From a checkpoint of a small transformer trained on Wikipedia.
Architecture: RMSNorm before each block, rotary positions, no biases in attention or MLP, untied embeddings, normalized queries and keys.
Each number is 500 + 25 x the weight over its row's rms, rounded and kept within 0 to 999. Layers, rows and columns count from 0. Numbers have three digits each. The size before them is the row's rms in percent of the matrix's.

# layer 4 MLP gate, 320x128, rms 0.244, rows 0-213, columns 0-63
087:566526490493524488533547512493492509485462482498477501537511554504487518525495486503473520548487510461529541503529473542515540515546496508515525534504464520455485507480503491499549509512471484
096:474505512450477568546517488525491479552512486493468502447507488507536518500504546470553469470521542477532541500483548520526535499511520476496529524466547538511483491496515499474501513502534511
105:486481497541516482556509473452489465498510523462503518490523490486515507520468489500456480488513496493534500536526478463522468456512531527472519509507449492456514503503527496537482458513479503
128:501475515486529547472508524469522520495504483503536498489512482480540487520501464469487433502494497475466569533502516498544491501478500480487507490516504479524455449531541513507455471546548533
105:502523531514510510534510513489487496499516470485516486499504496454530535511511541530587474516460462516488487474482534504463480534519536493477451514472457492526483490487515509525504519452462498
106:543525457537505440493474522511485483488495486530525478519479523486499489522449531529515485495524522447545508564524519527552509525494483492530490529488495523505485505494438457478543565540513475
102:515469524539497461534499486529509507489504472525479523501477521498535510569542530535514516511518503546483467473527495496508516501490477511478479550500488505497485555507530535542528487516531525
092:541499460503512511492511503501539529488468517497468462510487496513509487475489510491483462483460551501504496485492462478557510498487564501511534491498471491492519512487497536546512579493461498
088:487489488474480489470511520463517516507564529534516522477552509493520522486489513499545527529500466501529470542482516524503556455482530543524479468473482508500512435481504544540490493508511508
103:475505487557523522536499514525499490502521460533470504452473518465526457490439516525493457532454528528460532485531493524485498486499520544501505467520506502498497513476513490472514486519493531
107:509523491504534507552480471486502498515486440504537522525465512512486533514507547506491501519496491491490452511525514519551502491439500452497476470460550503544483538482538517520494491478499516
107:498537499498538516531495471472497517500483503521516510522485507507521450501454506519513517487480480481525549457538520530473521491492517492489492504528514481508508470470467549507544540545521455
078:445517435519519475478550525527483512505471505524533461461520437540475499499461518498504516526537491506476491492525478503486503486516482502507450513525501481523539517454485490517520481488494464
097:462510471508515472470490477461511508508498429481504426500495518537473500488546509505547524487510513479483498516533429549514523529508465465514502505490515483501500518499505480474498518466480466
081:503455548538505461516523548495459515552527512438530526510496501479486520547527495468497484542538511515503485507535491495517479480495546471492450498493472503486526500557522481475480519498481525
092:510506491501509517511545496554501507463485479508489470497534470521459508519454502475502520508533458501518515490472472497507486505511513534433475487507510503526518454520481507487490561514504442
100:498483465485474456488481503526538522575492505510488502492532485526493549522513519510567518463493499497512470538471567493491477482478495469466506513447527521504483505549452494557461532487529466
092:445500534494524516501531481475482494501506533500485511497475512483488432527525500479522489520503468491524490446463502486523539451516486521498444472487538513482508537516524473484494497516474535
112:503517476497488497483492459505537461509522487446523479469488513514530500488505489445498540498502523526482492531479490486526476470449530479493511461530486522544468499472528513510477523504510475
133:482521497517528553505539495508507505533505531510547522515464532480506522504474488547478471493492544508532501473530433484544494487534536496537518470495506553512515545479501513441514462462488456
090:527496496508521466497486467452518506504539502462539463535511442530490501500488481479506556528459439524452472503505526513490521465516521477478465550482519485540494500435470510512474503498564494
066:484535458509491504499482472480502480522493554553528533532488517481539477501485488516508511525481489529531570525520481493482517499504496534493451457524479519506514478512543532489520448496507448
096:493504521483537468484483506501519499481502480531441490533487533514534475516509510520464539489535485512479480511506524497509498522497548519524512517481535543539461488485504520537534523507493514
085:489473517506480521485452530514493503501499490486511534529510468525485466444495462535490508540525462498494512538502501490492494516531515469473471461506466521511511486443467488531526469496529488
113:515483472504470509535482476525492451494480458462468499443477510545478552519509524483479515493484477510475489459486519479488513508469482471522524448510475488480490508501474508495444528507529462
099:481465544502520513504488503452483455479490500479490476523466472484464499501442485518512510458497528531491492515462497498540452525469480487447487532491491527495504493506472457496511487504471524
095:468480461517465485506484511517476488469505497519514477464494435470511502533483495456483498487504519467558504487487521509510546497460482517486476506514489471525502541457471466503474483476482466
100:502481485508491477540506506499525513495522543467487542468525496453497493491515540473496514503497514479476447500457476471509515524481514526518467457472498518500527507491519518514502440505463514
089:516466487481479527490486510533554478480490532531517536488527489493505471538511518482504495509500498492505529456446513540494502489503479458480486454508535500520492455485442503484532408453494539
115:539512483492467507492532495476484488528473486491457513489525494529470525466486484506536508501524490559521561524539516481511496500486430505504512543513498535485468504452529530466527497498488492
084:512506493473499480493477467537503494496519481479524493517510468568442521483516475535527491522459524473499502482504520471523514507471522453527514509504507489493494465491474540516481503468499497
097:504513474478470466527503531448474507522506487451518536500513508495473567474494533444497504490549508518473441524476473521515475495464505498483445469544523462490515479465499487534498520503513459
102:496506526532518491527513501442518462530510487493487542487469511451493519487483545502514519470526515500500484529507500474492480501504499488509471466483507509518536536489498479494494502498470533
085:510487488499517470504530475476515477524486456494513469561494485475507547502529492527525486521505479467496507498490486472520508504462513500500480488488490503544472497516527524498468501497477450
084:485489510452527499492512505490505465512481494515534484522491537506500526535473460485535484508461489480522538491453486515464552508490483494523492553513513518525494485472501560492454494511465499
091:530457541509483506525519531512510532435513451452506517490545501507504501552450476540502515497513514508529508523471532488445482487485501474517521505538519522501516536493528477511496473517474489
088:485566545512518495502535533429457489524498527498501482533498486512553450533498512491533483507500539467505481496480525506576506491515542528483502498536484570533476481487480531509485512511528475
115:487502541460543509466460467465534538511522534482512460478513508498527536486531530463454490506553494498491490515474515467550520512479522489479498506498482517487489451506531541505438509516481519
094:526541500537506477558526527504489471499497485469547495500489506486493543490477501444540459516495537501508503476529482487510541478535512523487498505457457475488484465485483495535508473499512464
122:507486470515477531472479509501519490465467475515525518488535473495492517505486535514542441511489500503473511511477508491459473460516511502489522525488520476510461513520477460484550515496477526
099:495484476470522476538510510507514506485496550517539496549472534465504511481473528540481476489440505510449526493520521513476507493440522482448500524544480485476528510496483484509480543513481475
104:474512569485523507492500486496564538513521503513485503482484542485484497500479543517513523473491523494483515496462522510527490538514525447486520461458523527475455517529550513498443527509460510
105:476503521526494514507468474516489526513554486503518497504512476516536512516490496516506482536527528498515528478499474471523448524490515500516485462492508509484498499484496501509472512526470513
113:516499514543501512464563526549489465511529516497462521541483504490550479516461490522476526481489487494492529539461485470516500488529463477514551497522521525509478501508494447496526486520488473
097:468507485498531543476497451513494484529492500557496530474489510524520498498506522516546521494530485468513548453531493507512498510518481517552468496499497507493478469505492552518497484521486429
090:519532541509529434489495486518456493497477500486505492558547491480523491461487486490510474470465491480530548537509530489489472503475546542473451494445488492494502499542458480490463473513457488
104:506520474493513514504522516541514565491460448502503517501535525492490491516417504496509495511513460491515430496482489495511456485486557451497488495566508510508491493544503487514535484524455503
101:468484507535462480491561542537479483508520492483505517520516495492517488526500506540492475507545527486508488486469478496501524480500489485528537498474474524472503522449474440466519469511525505
096:496470523516514472515488526520550520503474522498489490547480481513525430521484500483501494526454506482496492493523512526485463487539498520460465522485474499512475477491492502486512508526449544
109:487453464471532488472510520538505518455514469520488535540462525502490509502537522461518503511496465439520518488482500515532506504510520522554465528523495515526477489521508515544493481512465474
104:505491514504533489494464506517529485466512517533483458495469542564482539548516511459549469500496516468481522510481477535492484514502511510490497514548516515459463507530514487524487466528487535
103:481530539487496531516478495496508462476518525472534524471493542482503514469509504508504494473499494447466509509496516522522486513533552476498520466494569556524496519521550514501485466515483484
099:471545461502526492506486538438509526479507526528515474500489495507482522516549500493532464505539467497528470507497551493501473499514499521468473481464466499513495468559524484496490492519518458
094:485524503497485523540507517495538491535440516543499514485478530457486505521448479473519555512494482522522495493521504479481501533497480420508547499502466528482445508548482476532501533517479483
099:503503501524524469485495527495497462497490463529528444515498498512495522496478503548527474466462455488475458488524539454504474442513502498476529560500461494506486498526491539463495494518504494
095:510494501496520515478511530416531498441535497509526498478549539472487499465497488487535499549470480536500497507503494491473533532484481486489482492482494514493512457524489474487513521490462468
103:495506524551480531452493455518500515463494450537490505516444547508489557513469506491533480480484541504479516545469526544507503452483465512488522498473523531534474501496522501503491507479510464
118:455506489501515453497519476471479499498556497496519472509511530522475489523486517494548463495537517480495491520472520488529466492500498496489492500489531523503460501531528537471492519499510489
115:469510450475503451492492487471461478450520496472506523475467504497491506541531554520528466443515529484488529510498500528493495474553477494459498511485530509505509497483463479522471515499525526
119:492470495522520508535534488495480488508494478456496466543490482566520496504553504498487494481503499495427513469479520457486493503542455540477498488550502497540459471495468523495491519550479484
117:493513502512432518471539478514468474556482486510492467517513490509495534559486482456516566510474518520504541508504504476542503485531495515494516489491520558528474511481530507512516539481505532
064:514486514488526509481499526498521529482524465500512488518528499482482493446509517489518529468470500488536509518502502482522540471538514499489496553533519501513487468468486529505500470509468444
091:506487549534521494501575516543502501519466530505457529529523537500511521490460486436474471560488495483473445538501521445496495487518482524495522526533506494504524494544481496466481462538466525
089:515481493485449527490473501531520487447493515468500554508502469531495546469503523487515491543492502500491452498498512518509475459521494512533474506480504503497535489474499524505523491474478449
108:464496465450534466471476485486448489470551478504515508528497503527499469503538527496516461480530504535477525508506486450489460479484420523510505476500508508495481500519479510492518482536487489
129:493524506495523456536466512475514511519545484497490502513514547476485508513515511455537504449534497566504507487475501500501509501516499487499525485468540547499462479542530491492462526525504496
105:509545503489537534539501531463516531527485484562480450492445498483524529509469493498523485456461444524472553477494511496491517493509541480495538485516504506472526529478494479504520524515528485
100:526537457500515565439461529491502492507510510527417502517455471505507481505501532537509514506506501525485500468495499512469512530504531499468517484526466530534525484516531527536490545474503469
102:518473512495481532512491493505517515481444495510460514524486541494521505535474477488448500504461522526478480456480475484446499503496519488561531507485460523483544504500473471505535515472461533
103:465447429463497525483454497499472435473503483498481506485497514486540501537487511493500466501452506490553538517488551475500479493482527509464498497488498483485436520483466473510515507479493499
104:473485512501501507493500497524484527484506517498508500486497497465458537457460483445481447499489489448484483520495475509462460496468487487523528495443540471499540493450489504494491524446511505
101:538490491485524444511482495493437498497472558509491514478531459493518537490465513545502463488514529503488476479472484526507510543511497464480462537489523489508533498542493451477507498499567451
113:509502484489532518500486515515530462501509511511440498467512493547498526487488566521478496472478495473481473475520529517511505499531492508509527541510530497522469505490559510533490496515474483
111:477533498512522479478507512500465491494511519517470486529467510513473519494470458516487457516511497478481461496506559517526529468504466524483474507569531486507519514527494523466498502456513464
106:494503499532519486481531458506477502516495437476469470519489523517504508516497509497503495511494481502444463516511520443475493473491537491505516499505507534516492484515471507489540468483501461
120:520519461534512518507492534505492515488522462494501509520495530500490537476487465536521462491517501535483512484535492473525442505471491527530490496500496479511492495532445502507511491467506504
105:465476499515488486471480498474448501472527489475467497521435481462508521521489522548566482559478542531481489502515526483490517520505517485463445472507490520511475473497442484472510538519476471
088:468481497522508550556489502483514505426537520512462497499509492494502496515486518498516518502444455504522512475483512501518487489499544488482480534534497494523517484513506487537454501494450549
094:467480530541494502521482486487550497500548480481493482513491519505536488516484465495531515545537482510521511502459481526500493504471515481521478459501527514517501502490535482541514504524495526
111:482526462518486529480529523463508537491485494476514517507515491475517512481450509514476492501458527550517525479495509530485501507528520487498502477503466448539541489466500514477477523509536441
119:494480499469552500494527483530534460480489473486484488498483495555516501492469488476471504539459517491511482478514538494480483509564461474473495477489488514514499514468536492499493527494507440
113:527512511519571485530550474495490485540505506497521511489526533468455491549471491557470506473484516512523500459555508497497511521521482500529522536505480489506482528508496500440508477495497524
109:508471497525523462498479501517541498447532509533499486514497489460456477461465519514549443519506499527484493475514482515516481500536450494499483537512466497518535483498526512509472472530520504
099:473511494526515512493484516533494472505531461499469540510466522473489540522483536470525478523524488494517487511472478486531532488486556481500486482474518549489525567478480503488522524465511496
086:500509505514474548516490482511566520476503528496515466466517469495517502525470482486494451525490477526509517531446509460482449465506514524504485514483497489483493479519531531515487500492521514
086:491497464504491487501494502490492526487434442497480531487496554532486475522524511531466484562495471512526527523511474503560476540482517504471503504488475504540498526485521474524494557519475498
093:506529551495519479517516481456534508493491469477492516499507471479489510498505530472515519490495462487476524490529487528499501519533504476491508518481484574494507490514527514474485475562485501
106:500527521478504535474498492485529530491517483529546522486544495524504522519477521503528521540488530513519488544501548464494494519489503490481474460494548515554490486500523500526526548468478435
090:531527473488514471472519458487495440454526497498496486497504541473499462528522473498543507520454544506487524516542468494529516456433534489504449533519500520505503510479479491505502506452503512
091:510509466513491459551529501508458480493494544518453503542504535505554473517492496490461521517496503461481474505501482491474484480513494492500493442531470524478507482488459494519492480507497492
122:500511440524529530504469505469520518511517496493526434549468491535490523481479497554451481507505491518518495475511449526511513476527532512497486482512489525504511503498481575480533509509517513
104:488452504509504481468486507521468518503508483506476510485521488530512516515493493465469522429512521504465461469502493486463468477475541466491484503457487517521479514513484468488481466540513509
117:500496509472451521514464552498515537499509523506485531508467504531478467543472487524509457544530513519483496490498491531489459542500483488473462519528497537482480491520484462494493513528530523
097:540519501473551514512494479528511503471542448527507490521533535484511496526485481485549510493494531498521513519480495461511507529512541498473544539496539510489455503507486524453517519508493518
109:476519534507524492432510497499495508462525486482486500511471518505477481500485497470488456478462506503492536550475509468548448540483525494478491514489499514503529503491449449548487511482505453
108:527506492502516451493550502531445490484473484490514455503495518507554470489495510464524507580469457487504471500488461473523488472513528483504478532489470521512543468502478491508530484516487497
102:519545503432486508491538457487456508488470466515503506490490492477529532492502504516526468464484508512480504475476453499498538514479502526510493535450502534468537535501495519484515482512511486
107:513499474538499484503497459510479511499533503492525457486487491462508502466482548498493496464490504457527511529506488479541491514497514507475467510448469531471484523511491526573491506480494500
096:515430475471541511497517542539469520482534536499492496507473513496520508517479475505489473483508523480525480493457549527505474497455505508483490499508462478518501496491472478540471541541482547
096:514459515494508494564485514519496470480497518477516488514518433494466512527479450507498489460494483476498461510545482454471517515481482412475491531536521510495495529519512501498484486522485484
101:487497504504507520508486481515434485527463470500506467466525490489495548482500517475527499505493518488467512532517532527491519491495513549551557488504482507496510519498470454496496471526497468
079:523514468472524475505479510491549509499498507496502522472509502493521501505510521518459483496534482477480531517515534510473520483509473530552496492566485465496515484481489508458532487475533507
091:535481504506503472495522560494492508499546495495494525493505515517528485467522487509504500488485486505496460462472471497536482467526501426484460532493542502515567529510513497530503504505507479
102:520528512533487479536487478478485502448515481524518494470516506485528480494493506477461476514520508472486462483498523505482503500478540519488504495519539475453531470546498497540478528524569485
085:509503509461517527495501486518501516519498496524478504509482483477501467558484511524522495525508559504490490515480507473500478516488477528539495534511485551499499498493479524527494536520497520
105:513558517503467479522516513495432500497523480483503488535476485497492494482500478472467460513500487531489504556496502532505472478497518474531476509544507506547512519481502485503526513516503456
105:462496520473515465514478525477435456451559476528494491522538516527500530517447444514489472481466509469463480528510498492502490465531483495474513545479505548489501499514502502480492527522473505
097:518516498487514466488462493515506556508529537482472488429544510501494495503493540511519502469519507498486504517466491509537525483525496476448509522497456502529520520535494513504527496484502538
108:509518478489543509466547489495486498524488485502476504491449500480548471492524498460530489527507480518514537493512521456483457490517500464493527480490477511526460478543481520489471468484482499
104:540474535509503486510522505528476516466529424470529495461511564516505494544473533497528486445532467545521526494486475512493488505527486437495500522475484523494505514554517465510470515527488513
099:500481537476469515496541505465534516491481497506471504493503478464527475513491494517456517506506510510533520532487510466513511521511448551518521482503537509503497506488491479516494511510525474
112:483509507496502477539547477495457518552505515505481531510456491525462491492522453496525509521492535467488500445492512523525482524538495489491536523533546487538473537466510475459520524495488494
103:522518531540556540508517470511536513481500456490460495519493483492477518499495492541453496486489470493523525501514493541542476513531509535499516531484481485451502524472512523504531510551537468
099:520491484541503531524488485499522491520502441484529503514505544520513530478526483473504508531515462504547522503463505490520491479493517487478511531535510533501528527466495526520494475486491498
096:513509521483528501519473489459470476485499470459509509432514458501504496534516515513511488506514513484496490528535458486444516479510472501493517491473512485507519505503508486505474520508520499
100:490504508497504496516510509494521491532487540507466541511502473429527490546495498526523513479499565470486485517451460502506513491540461475488509447479537468510493529502509469485506497455531506
107:482510493454550468540507533453482521544500523507520471481503522466504532539479513520524511494491496499526510454509498523508483544457504485527464537537535506494476473519474490502504479507498511
097:513467515495499464478450480495495500515519490475541475500528525513507465486545477507499485520496470530493468546517566463456469523503508481478493518517489518522518468524498493495547474537504500
094:542498459463525458469481493442503474531462499511465516514512510471487539525511508443546521520471484487486517486479470530482510501509511484524480509463478526501497516511476497479465503490482506
119:489544475516539504503524475525481468473513485399523475525533491526522488502490514521492520517481506508485490468523496500491447504526522482509468505512493515501519493506518504516500481454465502
096:532483517465524479517458497539530511513517475545529477456515517539486515516534549506504481485488492467523531522491479512512490526524539482480488508491502550476472502531498529557499470496525486
089:494503527535494487478520483470503512533440478470529524535485489495473525494484477489503531481512502498479494513474509489492545467495505552492511523491488510498498492501466564482553491496516512
116:500541523559512529502564502498484491519493471460516524520559484466513519474477500506499489511539525481529461528486537472559500459486520537524508524479500522487497532493477499471492506455500524
094:480506500507535483477519500505540515519496505483547545502521500491499491488490465493512497516518491485502517517435550468466481542512498488471499482484555496517494532482489493506543484419441465
097:498494530477526511519567489499484503465527479503476565529525494493494487497505504497547463486522516467468479477527483515490494488546510468517514507456483487520542523510511464505495509482513491
081:522493519471506490519495508461446448427491494508496504502490507494497488524492487536483474504453490540466493509487523475482498497532470487513493511512524482478541464500501511507531450511519463
087:545465495502495463537497519504528511545507512486492490481500523489539480510533460492537501510481552521487516538510547502529484531447505454446510517516484517511495498469469514498490521471541495
101:511543497485475482536508517465497510520486476553516503463556541500495507549527506489518540468515505533527471520510488471511484528493511462487533506493465517464511529532516456548510545499501443
102:482506492499480547513484514494478534505480446464444491491532518514504517462435468463512517513515488538485530534515475466512504502489510480539503514521498523486484520469486469506586526522495499
107:496504540509525530518487536500482515477489453518471490529492491508466469473489511498507489454489482511456476511461518495513513481532493501485515456519468509496509501501526504481518498539451453
093:504537546553477510502513505493528481493432476505451456484511529534503537571471455465478519493511533511478502488478476473545485465522504493530563507514492498503449519521515471526483491513483491
115:488546506494464499539533490524504492440521498530468460492557534476512508508487512505495507508486520480472508500490500528539492543492478505493488504494503534488543486488512460512474476507520483
101:484523477550524455496500508448459500471510529491518451550450483533462498490474452534518449518466523460489507503494526482533481502465515511477482507514472471522484483525517475493520552461478479
101:470503519472475491471520496520520505499560520493522552522493536526482473503453511527506448519538505474533481509535488485523453530502499509511487533503493509472522480499487486500502500496479490
102:468519507493493507533485489501503559459508487446524506497479492513493494449465527516521465500529496564489515513470446492505477464499486461528507500518476537499489520506499491518525515530532523
098:484511471505459501524510509475481522488506518516490479460522491461479525548511507513526479488498497483465446474478471510491512492489496539506481470486514493495529508472503527497508522506495537
096:482518492505448471523502469489496462514489519468520498471543482539523464519494487487535574504458511499513490509465538461487458516484516482489428516507506547505509520450513483501490458508471504
092:497515493526537481476483496485513494518522509515489500539488411475492494462485491503494542507507497481506505525535490500507536510498522499471495530531492477513496502442517541478520450508488466
108:487516505483506484505499473513493513520479502470460535502503520468514503526506517473520527549515513449531498488495554452514495506442525481526458492496491514516461511526538479490462477459488475
079:494536513528522490458483505481514488525565488498485516534492510525492528475539500468571515474525499544483486480525487540509510459513497475557473443465525526511539493533525493503511495481500497
102:472515468498558513478525493506525504522519488503505518543483498501470487530492540469484489536534470493505555486452484494516505481497526469506473512474491544530492481512494506495491470525483500
116:485553518505498484499475502496528496489529493515495478544534518520510509493499544538522503476506511527470525541522476481488515524530470471492542491490531520497492506529506523511496473495478468
095:489478480518511518479501528536513521489484485542479516502481487463538481494469498469526551523505469510506486494497498530495504483509494429512440510511498515511503530531509508487475532530510511
097:516512474489500484514517506479464457555560518518539494544471493540495505512496489495496447532490548487457496466503514556451475498529485456527456538526499498498533484468515479468461472515475456
083:490518537529519458521528492462493532536531534523482485518536491486472495532488496493527491518476489490489505482493479479571519498508485478483487509460515506495525491515510509494484525490492523
106:474511490497492533523509486473512519491479509465494513504443511547536476552488524474498500529483471492498474520471506471512534484526508514477521504514466488512477486492487499559527555503516445
097:519477496544506473517506534490527462512534494502529497474535515452480465472503510473499481532524483503528500473488503482527453560448504480481498503529491484471529480526449482488480482507505487
091:548533557513487494476486516485485510494510519495514507451521515498531490530498501506478519544448470508496494542497520507490514536518532507483521507501522488533455463524518508448516500501492494
110:476503527500502470474520523461483527510523540450512511474498478487501541513504535490513487509491514511489472477505495486485505533523474507505455525486474499495491482457471486466517539469527507
096:512481470525526513524520504469466496515529475511514493522502462499494488455475514456512465469505502476508524488550517481520491504471520458527496494497497490491519499465489517446505515500508478
096:522467533503507471486489492472513517473462474460505496462499498498506530542463534490490464500499471510530481526452479531517545506511480478472489524523509457497467480545445446477526469520530516
108:505451514479482458532559530503486488458495500488445509503472543479488506470483507501475476496517476497454465545465533497522490531494508487475532521503486523520476513505503464481511502497481463
092:441519496532515455495514462484504463479471514482540563504485459499483494489518502466499523516487490465497503488535513504502489490475515516514479518497533550510485490464536490493511519480499468
082:565490464510469520461530522461500536477490514495482460465491458497507492516522506500519477542486482525495502505518465512542509465492488497439495527545529507515465513531461501540518514521528503
129:515507502517526513505521473508489540503481493503510461473476538495546524529536513489502483514473502524441486481507499469528492501486489519466486512479493513531466496495478531498486531516480504
103:492559481493500498512507544475502491457529522474474452504483479481541512510490532509500509493498530474492485454530459508485501504492521511498499483502501527489517520495477506502524504536478529
111:466486495486518476535531497468545506490435504476489498511492509499494546539459522517503512502450492541475557517527504496501497459500503523493525496515466500504521532501510505501503505501471450
097:499524447533468482510511460475484496509503513511504495492463519500496520485491455541492507465484496570516521539496519475467505479483465508514482433525529532508504441457519488521496473475515473
094:488510553513521494506479515541478459488520526466481469455497525501504526498507492427520493502503496507526503525495524527458479527511496542509489485500508502527491473508458472548478517536446457
073:472501470464478501490485467459511496483474480516437483500479502490508469507499492527484450501514491498511483518474536511473522513519450503562510513536498503444503517508487482520490535495489507
073:492501479484513464525520484525507507507512515504474462503499480511510536519453504473466482452531470459498427537474500495505535488519514511494498540525526520514524492527520451522525537513480475
115:515484504500486456494448457483515492502513519482503516520530483504519530459500495510506471521491486472458494475541542485489500525492524502537460527483524453515513508470486536488509487463477482
103:480537536496514461493481507507511505501538508498487492527468493487527482563508489529525489471489541521476512496458426473483505498494463488539494483501538513500484495491461526531491478505548455
102:479533435509529516498519469491470510504515483467466504514509483478510532458512487528527461517496508557511484524507500506553429515513545502484493551491490479517522490529469496478509534511525456
095:460520514525508474473478490484494541484488490505516513523515518492488478547467531488521510477507448509503527502474482524491478482518532442449514492527507520535545545467508496528491569483490477
090:529473493516530525545489520493491512543536526501485523495507520510549465510455521488538503469524467532514509484500492494492469489518509469503503497470486507475471463510516525494488517487500524
076:485502503497518478494496501475479475523499466467511513493455507505467524538481493504541467527501514460533501496538495512479506490491477502539481498432484507464500497507495473529508571500526480
106:505502500521499484516485511490541530465478543549509528526498473497520500477493519483491472523555524491484510539469486477537484457480533507518539489497463532522499515530546516492465490507501468
071:523506528469529513484479504507503488486498482494494481493485498530442532469484475487501480584516465427507531492471520510532483462548498509503503499506506511520495505506522477489544511490525505
104:529488495496504458515493549486510480503507442481501484492494525523536466508507475483484492514481511537488473486494520490496437497498501451475506538520517537532499494564516456490463493528501540
101:503484498503508516483541522484489526530544474489512498528497520477514505506498493533525459518495546495461529472487481501510464514534495464533516518459500497520473516459489479443533538477468500
099:503483447464500524533523512519501481506507504498507550485468481483490462513486565496505461563546498501491532519481484498497479506498531528529485515518489551528505448495476506486486484480519510
103:481466499546520509513545482477532504551488489445466492494545491502502510546500484479513522486517519490555495502502521514496491421508480499519495507495508494486463538457486480494521525502485499
108:490465549505486526518461509499512496488495496515493485453499532522545521556474561490511455518487534483495502466516475539455493562477463508513493506555562503512477514496468531476517491499479492
099:552467516528518476514545487493505525422511537504469498488491504467530526521512494454551498509516509491483486534494495491501477520552490456519529516516473488489482491499505479523510502480453449
089:504531492497529501528472528515488491476536447454527505486476449474499492507478496498505461432500471503498491503503556472485515492460490491500533494487492481532504493495480535494499513513495545
089:472503544469512516531506517493500502533507500497458519534489477495502490512500442482528505489495483480468516450465498498482510446550499496510499475502554469487462528496474520430548504512549469
095:483509513474502487530457489483497498509476494537528548530520512477527458490495452475514489505493496475544516476536487490453475522487527489530486459538506523472494496524439512496502523495511476
101:535472473491540463502504470491509525523496492489485462469505475510477445486502485488483512523508453479529445504482545452529516525495508532478481504476479511510507489515536499519501477529547473
105:444503494523505554484549515526492537502526489491509487538519525532508523487441511534483510501541476487507460499476507498480459496481496516528510496484459517517524485538487521438494490506529452
110:475517480530535545480502517511511504522536471508509472527480495528514529499465529526525515491504487498493504470499505549488470518544523466531486437509525492475484518550560503473461459484496461
102:525526512509502511452521513483513454511514532494516492549470503480469475476498507507478472482489501509501484476493504528499474517522510507448524538500492475536520522482523533457473512529514484
107:480504556487492528534517519472508483481454526529498526522505500469564473525462499496505467528461498515457535453478545473515517494485477528524515498512521511514466525487487495497554477488470517
117:480537478517514545430536479508507531488547521491466518512481468505500503487495497477524481484502498540482517521466461467541497493528511529472480478476509532541484454490525521491511521491473504
091:518519519533532475507520516486511480508507494472504499516499497523491524442549514520496472519513482493476496490551516514459485520536534519513448487535468530547482494488524533471503483496506488
100:489519490472500498494492454465442521472486485446477485510494492521480537460485562492488502476495519500454448515485473499487488443526513531465538524482508483526510459506496473539511478508524488
105:507489503516534530489475479450538525528500507483482513482537520485491506499477525462475479477522481501522561521537480516520488492480471502494491471491458493484506456483529525510476542517539508
115:475527532477496530538544487491488499517464486491469515515505505502603481555502537455469490463482530520503537476481548460492494503477487537504513488502512486511469454510464498514492486515540531
098:486512459538532491484487499552497515485484529510495531508504507516537534471469466510504504530478515491558521442523505450531522485453519514529479500487513503499497432474497486529503485462494530
100:490522538529531546534518522526504516492454472536566505544489516475542453518475564526506490520501492498532532502509516494487490478474475488485471486486484507559513521530473512464524526534491459
096:497488531542530530476500453537507476527468482510465536519515498496494468497487512516471520530494483482456475513527492502474476481521504482510464504495516493517537536499507485511504531508516510
089:517486471530528475448509482506482483507526481517484525514532484495447525484505499479499492506514459484534504496533475495510491443474410533520509483452500519496523485556514511492532468486543481
106:543491488516525471534488452480469506515507509476529537517472505503506522531492497542477469494477467476471514492529496486521455497510456485507482523523525528494496489500509525412479494510462491
113:490539475491548503533502503476527496548513510461507515510480489513501510500504510474501473497533476469478496493528489545487490540534496490488507530454471508532526497497495500484488477517494507
099:469492535495482498519508515462510513480508475539491538500500528513496451483480509473519530533511474456466501517481505496525511503504498476504509471517519506499488505525528514487491504485465533
106:519451463545506479466501536453443534501504483491478514481471506463500534524484532479509481520488511473468493526515479481527510466451491485501515496487507491479449455530486531491477502538523488
098:491508517502506482524469500470495451486498513494501496501519467451460515471514530488507510499497482519430489510529495490494515446472460485528500477491491461538485512510505542477488555483466529
075:522484513501490526501537471475500514516472484513519453471509500463507508507518488499477483522493520484499499479497488503493518505537479550477533530475533483519481474505534547530521497547495489
105:498507489481523469490514501526511506497525532482500503480494531522463487498488493501511471512521526463467495485458548505504504530488532509483513497551485502559485469513470482544458500524454466
106:532496529496502519507515438487484474509529487474501491529490511499531519447482477475495482528462507499491516520511510466467514464494479496520485513484538489529518515463514505494561477505496514
090:467486480468486491535501500529506502502449516485488520515494503440537471555522516493521508521464482480540504529458531487466502508459499512501467502488482534501450463551496504517473494517526493
094:520450467485505514504514505564498520509458486475543525493492526494515542509516519469514495530541558487480531508477517535490466496496509482512494489522469514499472470473545513482485464454508519
088:502536523493525478473511518500502484531516492491500500504494500491512495496536487488534448472483514524496484503535449505457478481523467520491480467489492468509499493518502505481527438499510472
102:496487476477498541504502542514527479507474524542499512488488478490534484510489500475482554520483506468492436510475474499486542533515532482516520528489519556474502510516523510517490488486500508
106:529552473521529483529467465484444514483548475490500498521548495504482525453492488527549459506527514495485481470467502516518503509441462467508506494518510481486492522535493493500489515495526490
102:493504510502527512483484531559461477497495465477480449544485514534541517472498481502475480492540520517508502501490472521501497492502503477540542474515528515488448469493506523515538483522510529
104:509462480527460528472555515515518499506465513523484505507490484525501536482482488507494477529501508525443468497483516521508503454510491470473497513507507480553475477527485464505564489524501490
105:494495498471534487477512533525499479524511533496490487522475476495515463505493485506514517556533507519543462454477543499480512506467486485524459488523501502507523500491468490482457486488498514
136:500477502538521528513492491471482490521507503499518498528512537507543522488460497530503513500541542503523505501490491489470514501464512491503503491492523562501503526478507514511512495467468520
090:483464500483555499529525480527495517456530547493491493519540462517505521526551490522503463516483527468474542468533466497473448503529478516460521515508512536536453469516495473497513503531528503
103:500497518495531485516512490491515510471518475508518487517509511527495505484477510534507495551496487502469538461486487524487503523463495520506518463458568490518518541492472477461524512453467498
097:495459488508507537466524480497540538539474512513517506487477502460481517528483457486502485487550511520543513522515509439460485483553458497524493482469528490485526516497502461514517525503548519
106:478487489443490500508495463523521473492541504489495518496497506535529489523499536508532456514529504482481480487497479496481498539482502496535481461524484536496508501519529507524512472497472469
105:538475533536476471515504538503494525464469494458468470484495465494481502479456476537470472504466490467515459528488501509526508447518498476493509523519515487553479516509508483509451534507532521